config.yaml
n_kv_head: 8
d_mlp: 1024
rope_base: 1020.0
attn_scale: 0.177
parallel_block: false
extras: ["some layers without positions", "some layers without attention", "local attention windows", "paired heads", "shifted keys", "gated attention", "exclusive self-attention", "capped logits"]
init_std_qkv: 0.0407
lr_head: 0.0152
doc_mask: true
dataset: "wikipedia_en"
Each number is 500 + 40 x the weight over the matrix's rms, rounded and kept within 0 to 999. Layers, rows and columns count from 0. Numbers have three digits each.

# layer 12 MLP down (transposed), 1024x256, rms 0.0623, rows 883-989, columns 128-191
549437505521470508517498456498472567490476434521466477512492557495479387516493501569512512499495499507533486478533556490508554499526547489573498521466500444480497470430497476517492489446441425
563427475490495538508482498527515419530445530476494506548532530583518502494547407557498537475499505491526528513524476529470551495526354488505476556496468545482510523518533468432473494544574445
489537529452547486499480459454504509480508522468483515525567541478487483462477547545511514544522522484518533518463488499524466505549563532433408474553452552495480474498482523550463534445562439
520511533480513498519550467541526484543512481421483570545488449520531465526561459467464484565485519468422504479516486550571472491496490466465488524423488427480563457497541482544541482500495554
492493521457467472494486481495536523453450487518565514547536532542458540462468456491473514513517513545497490478510536453527508500529516509528543512475503481486529502519513475487492481472508533
448550482466556511496528515519468477516524495534465502501515541434516485503439509467519538511515604475509455419511462488471511480486455548481547509562430506486494472431537534525521546534518442
468566534453608519466533503593556472469564532527497411504496481529518454399499488487506532449517475506488466453530548495528489528519460543587437473505525546500462466518506508607509543487485452
452508521492485535494530475494478523450522541524488533476477440519506510481456501499439549480569513500499480560524457477459467521455484461464522506546491504432495494490523444506551525517542457
549486475527480517465443541535459443511550549491486534472518584494536533544532467524522549573533559484531424518489522567526455446485539505489533482457448552580418517468505494447545549480548430
425455496575470515515488500523520472500503459422470447457520543508461526560505464559453478432429526559482450476563442426542535507469465504482497489463423510486505458489450501437471509534549519
480493511458491445452428534481478493551501543486510495499517563452480491503545573464525518529606474549409527478519516456536483453519524458535503491479511532459441491525487530504527466509535426
582492540449567535485504557550514490509450518458512548510530468503541476559530536518473406499424440573522513512552525534456486576511526480472571504564476441505555450507482499406550556471592458
529469419464487472471471503487501490487464496482532443500511549507559498436469426568460497474478541455465382475582525563426558457494521565488487476526547482523484448457494575540513512512533453
574471522453538523475517536485535537462481537482557499454584477474591535474471508505465521489547465480511519491560526515580518500519486495493460523496488453486517476504512524472463536519495512
478530459499504478439551446530468492508470506473549521449491514435515529487485457508545448508495535535536474486481464449488445590508416417485551502509493483509495466502497533578446496552484434
494502576535489488495528464457501535487497449487500545490548542505541492464451618477492509565494533497567508515417458456543464475465536510491572462516486543449547379466536507565434495491564534
508474498463506452406545502569519447519540508519493477469474465484446606549507501505517518444529479549475472561482511464476461549456516440502506504537549459460534548494539477545536517594512526
508444441447505585530519474528534504522464496437482552486489523540484534433514511421458435503434498466460552507528574474484453462489514526513450534478518478474581473436451520466477492519526531
532524448522479512527534500531515516505531520492492510495472494531577500488535494540498442459561540497534445424490527491449478447628445481480473427559539522424491496536485504503560495445462403
508453500533444426510458517519524546525571492497536509523505473455508489531476551512530442522484496532519521420459491454498441512500503526509505491492431517507549565495538579507570517524510466
512499507409446500507503527497514537531477509477453485461538574508470468447530404471547498471479492385446524505486540530489541457455509453535536418491418466501521539503531488525539505554476502
535553488446581454505497515489462507500381456475503469487552473505557538510492554504486559427490466539467502504481595518513537452522503554579481494423497575526440510486479492474522470475407458
513505451461499533504520518429491562430469471534492557527482499469454528450490483443478524507578510517510465473545543498523554470537456517511470516470472488525461542466481510478550491404487545
492573462496504430498489494435556517480538442564518472512514485541529421460443431471482580523499457420444456482480533411493501517424528469489533454569512509470487536519533455460457567494480454
460494569460450486538444505499538563484541511485486492532497491484428465559484497523534482449541507494482522472536480566501435532470507499499514510551469473495527458566521482490492451496565426
523526462517443479516516481493513492478446464562491487514490515557470454561538590574496478507470459472507472507525473507529498497489532524485451492520513602524477512483501470536561525551524445
445497455519541523536501521486524489547475543490536511542449445521479484501488505508471433449525458487479489492477507463476508481580564500516457523495420489527519482464501453430393500498539493
578484482509489469503524456529473473514482507467527506571500521549475506370459496466489410575498451533521491484527507492508523527509428531514505517473455490490472478509482510523436505570531441
534484545490515508490475484475561565477435501474457491580498453522457485517471455504461460597527496503456483501500500486484519485521496420529464539433510519547449536499528507561476556514525420
528478553555534458464595473454500517555481474494513483545470468568473533468513480518470430535441481556472497543470520481537553456483497496534479520528510479436503528577480466478483427502486477
450527530540519525490485510439579541492446463489492496518442497428474489508484493459509460483502517487457537523451524534498514454475465428525472524476511472546544559456545487424497430530444450
474488441452554461542480465556477579506543501478469515616466502436465494519513506459476483481544535409502445490465456478397468516552561462460500456501463469539487584449550516492591479454518579
534479497509460500486602495503509419489473488506565467499434533476459429561442497523529512474505541515524480488507459544504496527520500454543466435552485511437543500524482507492498404530507478
570456445524449465576543549474473484400535533480554491528509493474501513525504494533543509474468532459454531425417464500434454458567477524501492550429488476496538489490466523499445491541516437
553483417454500539495471493522532515496462444492437441502565540470568511551559494536519525441571423485595569479558535585443537552479458556543484479452485511526498547461471546514497534524539516
458531464511510540570514409473498480461497476549539508432486558485510532451457497533491411565550544502499489573434501479504506498446538441449490476485513516489471452534497526518490468540508534
486551435537510558521416490442513484443469464483459452487508551540519512453527475588452477372591520512415420524395493521530504447532472501523492504545509515487485498463529459518570492440548501
534513480497449486614459487486532504567522526575417417484474484581528461531460463513499616469544499465505451524555507470537508510469452457529495420508506538442452490532503472474467485431542514
487489505531492521404473491509517531517537527441564464470510511515496501538577527464478491508506491504479487456452546505517451477475513392560532566545530502600481483546489493529520475476509540
500512476518509496524443520626497530524494535476508512449534539549417502475497549513488408458478500497473469594551473484542451597532525488504489550557449449443585487468514489499437531454408512
478498563471533463526427489416486487541446561541515398464619434528460497493441481552512455500504477463572498496492519541510488481494509466492471523562475489501486547465416507471472475469521542
446502445475529482495496509424470519577521459495522554500464509477507513553490485543534498506471509420463547473530484528524505561544516527499486551530457503549512549543576437538533421484454421
510493539475471501490520469428457494510509475475529530549508448537447521522554502496465518485465442471489485558536439466487491445516451471509458415594475495475430547538513558440568528464486474
492529442508500419471566521478482571487520527572491472469504482553512615489487526462493481523557427516480570493559567459495503590503575411450477441407510415558556484502453533527409478448537415
516536499525554604508513438491494507572508501436486508508498483499516542523493465508513437475521510478482514479483532540481489516509442479539517497450552480524535478534450457546479513537504487
532491497521505510533490477522494511534538489565487468491504482492524524490453470488520521492498497489477562424482521568454527514487541443451530473470545462444455531561527502556476520498504523
494511483473580552527473549459525539542446548519435484549500447530513450494491454491482516444528520469466422481506513525457538521537487527453486481516502473455507512495511505514515546546495462
517460467562565551501509512524485394577494477524440494497437452495496489559534531453473512555483578489511436491600574426489542546455412497609550503523558520448423480519552494488469490512465465
465534496594565537436490496520482517453535421553417508470474484471438580518472541430488501511531468496552530517467533539478489502504522550504528439519416531569497554455555446585487464459558523
507559473465454524483511541424439443446475460544431493517480559512530533481423471562512539518496550523537510507474423504487486523526448505511555533527473511492466497447553508475435490542558496
487509464505473530453472508390502559431481423456466452467516526481557433529487470499494501430450486563531465553507441519485523512538512522462479434533494461457509566478472519510552564496497495
405490487583479543499507494518513559529465505550429512497486507531483597470522511451492536529520502431492511495458508565543505494500505400404577501595501577517556475572454496504499548421486524
481520466518498427506496519425492525514453538446470421495541508554551446537464556494489481493426507540594514494536543479499490455448484489506543520456463509477506510472460506412443483494495539
463514416544520533496489474516496487532605543533490448482495471496466500465449546518525431480483486506519456588491517498569450517510501472508495533459469471508562466487429483527475488461611487
502467513542484421513479515477484547499461483499499516532480538475438388499457540551502476510501492532498522486534485467524517566531495498523506516469441460476490461461539429512479520454514481
514499453505603515461539511492463511500506467574588470444515522566508463477505513501413493596550436566469487553497541522454534486491537470423633498491506549553429553489472543482518503557550543
467410514452512526512544493516532571480482489484508460493519501547558391513503531567481463472409527544488453493565497518547498435556453429557515563518454451476382434433472457497535534572544430
484539537529508553482542555495512541483499519556486523435491503493463514539463519526513467462553515516472529491494534451523479509495504480505550511481497416487541464516448504475559506513619501
508546594467451531406576478488527426573507383512466517503491491429484477476522506421501488594482510548529511464531540540503435490448511521530474527552548446468529457461538419486526477438498473
479530480464510493504531548480558527544483551536517550497499578512512512551530445427516528453563494452495461485474538507516543533585436509562453447564474474485531544510475427534508498518543468
480513444505445467515465492511468493524530538501447456486529473520531504489452555458468476491526551470527533461517532539475499514530495458457532455489483508430475472493466396526494508501526515
520472543511583451459522522540519496521404458462579596458483511463434412564424519541435500561531472572517481522544549535442613545529468539475476517458475522480530509448497516470516444523493541
510507485495453513641481592513556414466491466460469523492509486440466504519496520562557499533461534504556498518502450507470537479528508471542542584527481510520546503582440430509475560529482477
546474545458461444506478453486501585546484555575517519482560424564550487458558535490498439444567433492494488519493523447473531449560520403535413560450528503477438486539502545419489519551520432
511496511493444485537472472466507545492555514474498497520495506484470463541542502533500424509513475514527460545467400486478488467550548526499502506533495491522436475492479447533499486467488543
504559527520407530503463488434482496428454446524504487509476517498473483479506475430419497482505418510458552505520537524514524605468530470471529465532524517489553569501538549563523493484514487
528474531503495591549510461560514527503577559526467535443495489505532459453460514500445408555595501560555471522497462420508494534424610443467491502593493498389525488492521498537503535488493559
481548575529632482430458569525473545446583494520480513442562452442560511517567569472485565474495470518466498504469521526417456583449506492483568483479529555491474532520469517520511498504486481
545478453528552505475444528509508540498514490483404470532509474497474481540504621513512427489486501513392558479493497490501459466498521460462416557529443510428461491453531440506512465453518439
507484445589386502521527545479534464510486562542583486513501459478521521532483520542521487439518397537551524500453486527449528533479508485501498506509462412484521404546543483471462493506473485
540445539541497437457503532542518420521495544553561555584545509475516458465549478507529442564422480507430508505474475508569591473593464581505473494466470493496519435539421479526476476486454448
511532524411529430443524495509512499467391480551517457532533545447501471487488529485440530468441521587420487559506507529523510478439541455578459505461502517467479418530443487553507543561531463
454498493588437497492614532452501522489444502478538538531492528512487519627515630450493566559410483496481511511470455474488484496551535440482508516512506490530503548509482453455481457501501498
443490515506442488500518460523446459518532545595535476508446493513529418515564498435519467525487536513499450518549552578500501511515454483459482501416567447425548561487509524463541478564563457
493537505570504502506500525530468467502527514516494458594449509458515503524529476540546509533469580472481481472458464487488483449494474524474556494503482444521518467428557561550561510476493514
546481461527456481494535434487409526457486554485533454534461447533514528541513484494479487490583522520544504449511465466530522547504504496476435472456522474456474529457536474381512477488509446
519423508472515586519482501470494548517467428494461474520511544493534498499546482504533513513424502487517454469557495423456530527511507476499460467573587482519428543544437541514509513530562498
454411563601506581502384540524553510561540494477484554516487532481429506470531582452569573494536486539426460495450529483585496517434545483531463461556437538536541552515487376446563536516542541
530520521524562452453468529469512481485517465464465543549470489521458533496524484459523495475530526499519525503472557552508501530489520489491489508469588527467552390480528468512513496436542458
517546445367398517557436415471498588496484524493439484557462513529542540462494566462504555556495472448599577477477519529468531448509561461488566491495643487541459489483578440450532502520513515
501596446455471460456449505521413520501479488494490461502461473484518528512494511492503515562533523498466527558461545557540561493501513530489539540531557480496515437542441523523534462496484456
444548473489467494525571454539525505484536437453493539481517526512536467493503675528515492501530472549533501592511455477515492493507401568468528491524455434498530413536494494406494493584525478
581486496453476510520515509522534564501446448448492487436552509512503487504472491479490527507449494537550519519499547467444516521523467550457468569514553525516545537518410511466559468565548431
518459428480421448537449472492561497559529457469532455445531463513471462538507512539513447514456518420579539520445528536462499478539476460425481507506519495468609543525514511546517460512566509
541542496476486478459464483536503461507435483525511506484513488504490457484519552542505517512467490535493459491517535434498500488462462557551534530451557463498500523497478497524491458509532563
501459450506484486521500556558496550468477488441501557483504457536504539521517536488474457489492514394456439532511503531492443483551505492470520494500536470451560455573506503448512427407524486
514515466511445492506402504448492555479528500524388480541455459365479401496513529483558502499437537501538504428560464506495554546534540570457553493533479511489524379481550546571533493494491532
474464483473545559507448493463450504498474461479501515534538516497546515506498504449418498493452474467490450465514474500495542511434488473556471548513509574538511493507502544514471483521495498
465563520499489493474467527452492540499490412538463494428546428560483531567502527570522482564494553466500539553431589466516512518490513427502462503489446504583511519488511577475555435489567497
525517478532568517472497505487452575512471524467454485527464484411450469449449432474503532533479466474530579477556483544517546520500444564540533477463501439462493440498486505542500426532507546
509583448488479507508488528481507412466496457553521520496526543496509446443516449454461487463458449482480477500530486556525472509485483484507500467575484494461444508485549517550547493479432549
448472474544520526488516511482543480503484583468485550491527522510466500515442482518504500490542494498532508466524515452522477531494650490531532512486543487535484499481519453516506529445509494
468536530459486497546520518471510527549520541509554460484497532502437454488497475481532491525519529530415499442476507524520485474480547443554466451429476537489506508463509445510501525480503550
516447482508508500455545493574476493543526486498468537458457535547512503514467545503514565504527544559518450490530474548488462529504512462539481537485484581463492569507542488413513548496550477
521475478565532531406494490476465461462508510450512544493426487489522479544460512461552486552531483514478468558543530463406531487483557468497522537543518563594399443496490556494544488440464457
534449418449525551416507490484489539583469492479519416480489465509499429499443578507531536466511511546539439470526599509570495520484557510516528526493463520503476477517477472537598537469547460
498460531548443496437489505570501467483497512551526476531450548507397505516456458470523562550477510520484469522431546498531505490507490575520518452541462479503468444487571582506519528489472482
503417464505552468532476523502487460489485539432478489526519563403490504483509497559472450547459519555523510411517484476469489608475506506515468517474448499523405490515447475539525468499447501
497488487536538432487548516519463550477527515449560516427536525556471537523464422522462445543462443550518529503557457532510520462516475551492430485452489472448432475497473532482539524477515502
499512468524492533532492520512472572489516455463478451466534484526528489468463464523458550455493484491501425528512421508510541567469569469493502481398515538435501578461527549505536498474470522
512514456541548441445485493511499561452467500496453505515522553512536446514512486554555473512510468468493531483490522457551480537580506455416523513457544428478545485490502468496552470487485469
566470500491495442485553530490526549477569489513458477423472476541483512490558448473474407513503510472519517442499514550516464535476478539467521409487501527508533541446476532495482503484430535
471459450447532588504479474496494487440540531445516452476558497410506425506522481471501448536493527495488511478474476517443480527490567526485488477493485475495464545505473572468523481425508559
488533483538409573516507475483483585498410558421484545482529430522464500486526510536533591475596511551522504493505513545485520493537537511522583526473520497494469498512471428576498475406487495
512491556500548470500512570503490477497532447488484456502491526557480425529487482483459527486477529488527482478506524493519569482529423526486438514500537418559545438483467543502525491467454492
497573583532446527466507550382480465514439488500511517501522516427479537524479529423534517499511472525470495477559517398478443527508546517589503539533457470415467491448449557510541569491541531
468506482557464502514536561506460458515526475459492516549504479481510533489534534510459508524521511535482483504492512507509470540521465463470447477528594526535458492483460513522519501525528549
# layer 12 MLP up, 1024x256, rms 0.0693, rows 884-990, columns 128-191
533556436461513507485513569557462474505470440526475602511463479433510525434441503592503437546533558577479481512469506516498537543502488468488618436418395555531482519482487445504530545541564492
530531537509467502534443506591501523426523484475527479530515426566472509435500564597465479543473474549496497506541484562491500474496463550488574534462460484509482500462545474506515525486448547
428479484462528468495555511459461489516556479514536489544571507535483523524503468542484492519476508530478464575546501477493490507412456492565547495540477575515539562563465464546478524488446456
566473483571468555491450526542462514570530530498479451491510524419493448495526483474483485445485491483488505494481472540534490534487550520493499506502495538498480486514493480509515454484494514
510547507536505494483520485504529448523461530426546502500468562538551456501523522479489531562502497490485469552493549489484519486450493422531521492497488529530455472525445488419495530529474426
523398520543482475556531531509503459551539440511428595466467510445505523481499517544587484543466540538468419453437527475475477497556488499428466502542471484465437495525457524389503572511381489
528508483521518520487488510488478474443541460522539427460463553507523471434539413504529483536487515491555479510547488546455527531438490462483534475521560511472546493520476460484522476522526417
457423466545560448558561531499510489456462438568478468549485580450538493503577463506572550521496523501560532517502498494467535521454477521454432463416519510485536462503516436394375475575519503
512533501524550569515532588545471573430525457628556583583487479468482475473542549448531502559531469493504505531516486485493496520479464531480511489565535499589530524559549538472513521451398526
451470451511511534466473479507484478517475505472480492507464484530480512455528449453483481501530531536482493528529459450547501491371466549548516592560455493493476510512452540492459528533497524
576475533568526605434484499443503507467477536412508571506546509480542530514516555460446485476445593474474533513461483464520537509480530480457565476461543493547487515452473490510514528539515473
542519522486560513438428522524545513421535516501584491516497449503541557499423468524516460565550510488441442575578489521504536556486406524521471561422522562517484499446478512524456432517442544
555537530465421471524478477469500535430444430555494509448548550527500511477543533532495491505533513515434480503470435534506447456520520529502482446463493504480533573500495523526489521442433493
512551485523493511522460537423458551447441534471555511434463482484523495513465447474478536562457573415473472469511532473517434490387443517497545526493442573492462511597540489478524501489500427
497522493492541513568548454467529426424492562511497510545565525545472443449423473540527501526530464447457466528518453539513481476511518435447532506489478546508519562488498453463547469527523449
561547594464551554514534494452484408471537519475536607445539482496464529549448413502458445542518524501465579473497489480538571493511541499521541480484482455443491485486540473543456475558485485
504583475519501462504539499481536458468505493492486472491480612494458489533554524474501508503497466480500439509501480488555545529497440489426461591558456556552534502514458487500526495481502470
524525535560512518485480538523453511491448530521601515507470491459550527535550495508504496570492485447473565522565462448525507618457534520575548541531486467547553548487490490497447537521515524
539503526487483571493514475538461534485420484500539453546524515492462504517467479509434528513488496562434450515505495523482483479538435514434499490504458494538489460577512485451507485473503449
483469427431441505508574470517519521487475506465531457534550519467474535543471572489516562532448568508481510495520521475442466501476515490529519463512487577472508459510440464388424544573459548
542452493530535491493428500597435414555506492469476549514453495494503474455517495500431459557433559466559460501505496520542537571484514512450489528507520570483490530451487524536486539484459565
479475525504514479513504444519517505544551501486557601540504537523500558491416505482561566519554479479549466532481454503494513510479482513530510571512533499477453438503570457513427478460497499
459513509473524447563531480505479537489477503532464511508479501523475515503506472542515557516468502561544538549495486464522527532545552472502521544549454478447434505497545533524415502566413515
508412525507495554457443587552508415486527483607570526451451542459485601485530482486532491601501482504493525491515464500563493499459434521462473450476491513508450478519560523445475565480486491
494593491510503501546437506450485518480496388480511501482474489520459512466471444460519555520539463583475486478493485469464492458488505524535517528424560531553551462529503469521509450456472528
552484560528597578557474556548516507498491510538576399515514523532488533509490478459544501483489534473481451478484457474533484513451436492489476521486484480487532493508511487451457487587493573
455487512516473528479535548507545446501477492544523536504469459504536459474535559547526511484493488495507498528566443500509567522520504509421495459529430533471524563495482489471551519509552443
579457516565523563486505592578454477500424532529543506502490477580498518513537544509537479475479466466482483483389490459519551542490472500521500535435470560490524455446421417493511455502557444
559514441534482469522471478494419514524554464499496528554442594439477501535477512563450429583536448557559556496513524499473504501529503504445534553532476497478496541495464454496474537486453395
543475433526465510533463461641525459423496524542446523440486558498522557500494537531515506481496530560529409527528479501555470530476506500473487555435463485525563488579461512526526536512503540
489449393486481484485512584550497519533463462583512495449542457536549458434467471618529515514554599483474485412452442550511482542477500421477504491504493498524479590480525503515590621524452473
443547417504469519405457565531475509550494560576581515481530453546510609487580519549476463592531452529455508529485526503498499485426514481551480547436506474486535504552509519507520572515486519
526461466513594559515409452504524479489545531490518571437413476494490574504468517520447462526516531456461462542477442467493482488545491435476522543436550475540529462527466497489476493520475440
534475531446511490464501489540523501550477600526461488484477480515454595535469475503496514528534500487498496486513498470466528533462474419421518542487450511544546493504434548484532500573536460
506443450514548528555500544434515515449493576525479480542525492501447487542491517455503501487464479458464515468465453522522539541464454538404543500448439535496498484483464481507540554585519500
565449507554487526474462556501534510500473474546493497472513530556456567455477522559475506421397491524496478526495500485485456521478447500511477438522524505464500521452482540489596500508485512
503444533520448575485464516477515496408410459495423504534498550503516525516483498568498434507495481592424489547526545537589515483474495535530524473472543577477475524497455463495493511567462534
491495541524534518562545501497525464466467487543411508492507528577473513482530573510486553471487517481433484481505468515533540600554473532511507512492576427472474482513528446502503505506487490
552510528492534500562490486504468568531514428504510498470551546544501453534507485461543537482506562485490530609532457513531539541424501506475483468440511497505472529441511492405584551529429506
496531498542487507495543484538554560437572512535471526423424455484449539430508447472511476466526537504438510465558470472533480547441498472524483490562537535476462471528546465461514513480518550
579453523536436530560575497452512490502426497471550506478464475504472420472463528526490523498488465564543529524527429403474561453560484490505475471537512529472456474526552490457474432445482459
527528519516570458508438523534477518492497561525517570543458503430525524460493516470521507514526511485526501493438500506475573576469548534482535506520461528516433509489575501441475558567451518
503486555485415483534456553502463524524488468541461582538494419413536525480498500438497528602486506439525516518552478533515432561457530455453504490535541523548502525541440490432425444501506549
440494440451476612482520548462501488480472486516589523493504490469501484504459467550556476488462492471468514438541481469533522491527509456513446509525460545480463498532531486448474532556503505
462479511508489556555503469505493451437438487488537509532456580467458555478510540492481476566452546464464400500503496483500468487544545488486443469528518499528475489579498524494544461495476494
545511483514502518510504486505522464441481504474529545492475470467500451421557570541526480456496580446535497552462525501492450577466526455501509498442466498475497491539465496443473506521481498
526578508561469515560493536498515528478501517486497486471565631455504606496400509535495526497564499531521479510512488549569452531498437572463478522499504493512551451467481520532515439557508577
505496561485442429559466472520466551510500528498475547449517442505514492481441471528448503516451562516471459550504403532520506457454457477507509523533428523520442510504472501522485534513499563
528540506517515434482502541580491500444477479478514481517516486478430550501501478553519468477449486564403510533485423511637472545492486456443508547526464477462490486489551499501484459493482519
508476463517485557515488582496483530469547492507528521535481544530529460386471482541520533521430545568516518514526465490488527463553498558524442495590545476475501484539484466439450506490392494
466503557540582467526464541513508461518471481499478489443418493459493427499495502484479428594499518519461566481533518515516498548551486460535487474506448493504507444522527514487583605560452481
500485479503559520575434559519510500480389491489489484459461554488518480554469492487517526480475542459536591492514493471554514467478506513526439449524504491469475529432440456470475533543490534
465589479575445486567470458539469462527428502531476573567508500510512489519483520528412466452529477495446493531549478547538516454527460499596431544523484556518409520531525495523623504487539530
470470555546457466448474473485495515457522503491502554552536417548526499514500470540517517484447500618467497558489495566483532454454488518510490493486456493518520505450566449549515490488475448
507412456511520563572504538511554433460443468510450479535553445508468577502488548498597497485536453444517518508492487534550509527534508466493539510433505496488501480504490453485493522461484564
494499488538526561547526455488529521545524450476544482514429504466474531452449569461513549576512447524525506524463538477574473513480463453516524475479516568522469461531476530411513443518508490
502473506535480469479491495534538539452491505504536463533560542520527579541531500459505497529492526454426611442566517477561464527504523481493578507498454566528559436513492445497549559534528505
458553581555479483521500578535481435473464486562515556501487466461587475407528482469502498560471528566473471478497466512524560504517522508517504514523413505510455546509541516434502504573531575
499521476485537521507480594469476496584501508472505527515557499475493507552380542477429555450457540563530438495555447486507460545498465497499533532522485589505480512551513486506433534524541539
488487563508470512494530469443504515461436472495538532479495485496526462479558453518527473581465468488523523512483458585518513510451470515487524492522484538510493479512515489503454512512507481
508493553507484528444562561482506501504387546497510458526478500588519527459584548545406511535476501464396504452545506559506533500525479430498464447499449499532543481476476415591513544475521488
520555503513566473494490547477480456456494480540481471496429489482484515508468436435505475480556541506491485466491488451493464533474473505437514513482493509572504449590493501520514592568393466
480488527567524482470503530532509448536547535600463484493516496461532574526431419535511463567510552571496532518498505458533459448561513496444501441490471538545487420447589514458525472438521517
539514589496462509500555505533458442499514558502486518509522500494552485483502460488480599549541497509505459520483463497516544493452540461456487529400545560504469472466525545516483489533543512
512445517513558499559515544501466520465494530579522608476470556495484564443495434461530497510556511507498552586550486475505547480507516483512447466525571475499505531588531519482483517457462494
509432453555418501474439472512470478493487555499548580434465509561474497508487512534536485507517598440448457525486441544579542627558470470463484510430505514510442499580438561489482520476471550
470490477528491522538542499543454472453545530555496438451496523517523521428493460439425459532520553442481496556522450613519452488530461454469497499467533539498478467601476426448517570514463538
479438480564478520464446450573497468485465584438506490485490467534481491512496526556554544476492481498466497476525484445510459554507510527465494590463502537528470504605504540482473526505482569
496410516483530440466528535457506492508487526516471559474521413443447527421546484481553557526509500530431492568521544609463546540464465431469463516488432475468452559508459527508442527551457479
615490565477456470592494449525479436445495515507524572440521422531473502489518492485525536478444500507428559537445410519517437571401539459457490586412508475458532521541554440515467548538456497
488500445550516555533536447566517441486533573524563483521567558518544614450443520486479535506481462466522466498538504491516426481499506541467458545494534523481548465479543463486493486560436476
491534467513518452430441508607508450511499470493505540518573428558534423407506411550489506523496464498505493489498484467469485466556485447528506490499522465530546546486498481532561550480527506
472532483491518453523491492416483475583493464480474401534448508489506538456528555419546556471466542509533571450454510530531497483518479491484545486494517504504502455548516468461458495481509517
506493485484504569457465516521459493503546542495573433506491523535502508508463486517530519523516541565466460480512516547484473547434538514577510503535516540499461538536502548556516475472506512
537571422567529530530444454459481518455511509539503490458437511469484556527517514497524522540543466479527547518498555500515476454524474589461486508434480518521546453439503504451540450473477506
489542449518515437433484429475488499512544526500514511557510515464531546513478475493509502513548501465429516546528521478459444478478454483471502545493510569517544455499519485469492468499438506
487566494586552461506491520469527454524474516478454468441482600534474482478485426486476471530439494488462492501471441591579544545511540488477507488492481581498510478503472492486530477467454469
519530529554524482505471496427515489500455409520508521466512550481535509504498470521529528479519452523531516502520466455427576502506462530536500483526478502523555528495493550473539567486548571
523428528467510479521456533584520542426453518539519472492465520507555449490430563527468542499489550492539486537473480508498553485542562516470511486479556463545464494605527442350583618484500534
477478474495492420458489504548508554503507505532437561570499421547531472477544467505532466485544572493464504578510485415499581482534524452529448476512463582483534484603503472583447550465468517
490462498586493482556516503513525478504497480489450588392423480482514521485499439474531503514455500522480464511563450566498477511510479495504530482466501476501536404502509475464519531499457543
485463486498482504470556525509477499499515585483568538487521496440524488503467485471529462499483558509491532581524426508541530503498458568497575496522462570551547453519488467505459540572547509
566472521466536485543451544507491489496486454599487492454480519492556527440506563579479584492447557502462446596470491479532561587561501567465562531473466544489528553583542510558515530614485492
532478416528478507556467499484420493441485455482555508531499533479455464535470514487490519482477481491433497501487460526554493467498569521458555500468536576535527568540566533438587465461433537
544514577500463454505464530461437502519518466550521511571457513452554484482525481471540456538488464504588506502560512498501466491525477539458549484528477459493495512513491465447552463483458534
537491592495514482542461493497445476556472544499502496450503467549548498439595417548524573554506524538495533470557417531472594586479440533557565466428415534538480445552557604442454551461530403
556517542545466434511488551498508527473494528489487488461445490552497522459490471516564518542551495563477494516580511473488502501532435463481569531475505469489461529519482462476549526514537528
554476505546471532552553535445577512533492476562474506536548475543526490534548416492449584598439579548469530508590401504438483531552532433495447563492537493497430500527473438512497487512400442
468538481509475511502500484493535453459528488440475475490441576498553521422528465416523560506436550489398548502500485474516498520520391509514449483393533603506515586480454531463529490486424500
472468534461547499522522490503436463412482520528547570501500525488508505513479552573537495524489526427450495540557459476486482517478504442586454474499425561643512456486480476472476583563466472
560418469458486452532533468493494451480512547524532514572492467527465491479558544518475568527381525545580515476509496465489479568529525498491465441517440470500557457501533572481492449523444487
456510504543549609531530486570474413499522534566440506570544442537442517523558529536447546535445444514469491551534487425465474468506515466532513458522532524523461569506486546495527519470441485
538477470573479418464444494449527456513424509463521507420527451597528482442551516519509459502472454560426576457493432444508570538501442413546501577446432513463486566527534471487545540483516506
573551441436556502526406470484475513436502521474525511531512522559529464517493496539511530552540447465474512452533495492501546549442552459523495539457504543589461481460572495463519531525460478
465443478564516539453544525493488479486454530555488464495434498491495523411537534516472475475443543503532528478460499469500512519493497546537474507519516574550530545480514486483509528513464512
489471491496525506566487472499476496529486477474525475473527523587557523538453544495428466491525513471513472502494514449566466480475516524557460474510460599459562483540510511532500532499509511
513457450478536478498532524516546480427408533497586493468511527508528557539509540549494533487527513539518470490458505486475522438455528579452565501502473486508557436552501560426453515483505514
419484446545492543510556538557478500398442483496416554497484494452538540461576489516527455469538523481475501502549541547468443490500402485584552469499562447520512531467473505466528547469468532
548464473500504514511465585433482506509559532575558471473495436569410559442537456452533462467439520469561552463483497551564443447499531486452461553500449437518504523542440481472542536494461547
591435531431531514462482512506480553481453502514500517538484497533482535556544518546448510514488499541566463527546524558583538524570453535477529491580555443473552490527558425448415509493517459
509535484546497530555533563510446507436411515550513519544552503495477505525566472473521529493533464512409412509548516508506505517560456482501523446543421453468477470572571447470493492449451494
462511446493458483473555479445507476548505490515462515533538583529454574441442553507510496468494562491507538454454438509516478518543435525505561526477505588500573449483476474526558500505489492
492463549559513520535475571432509520460441570557553510470508498518490431478493457587490497459487436502585459455428505541537488481492464502537544481506511507485467458463551465530485541534506497
550476499501503464520532481557423534412501551480511552560502571491523481514459503493504545524426510521604459612541516467474543506473508566505512478518538573528471540467474518566547563544483448
509522548484535530478531493459503448524467505463545442537412497519517543512539455484529527551460439473486518509558494437585538486553488432539496463474449526524478439473447473546553473491438496
521487554512501456472502500512527536522472475550502521535531534539546551369502500452486525481510498538506545505430483525488502480431490537501518571419451522527481537506436515486446522509517529
556532476506429598499559450502501488492514638510545464521548533521461577486466591492473532574434496512505525489541501449499529543499468495493574553482463542516513467472489449461552478520508480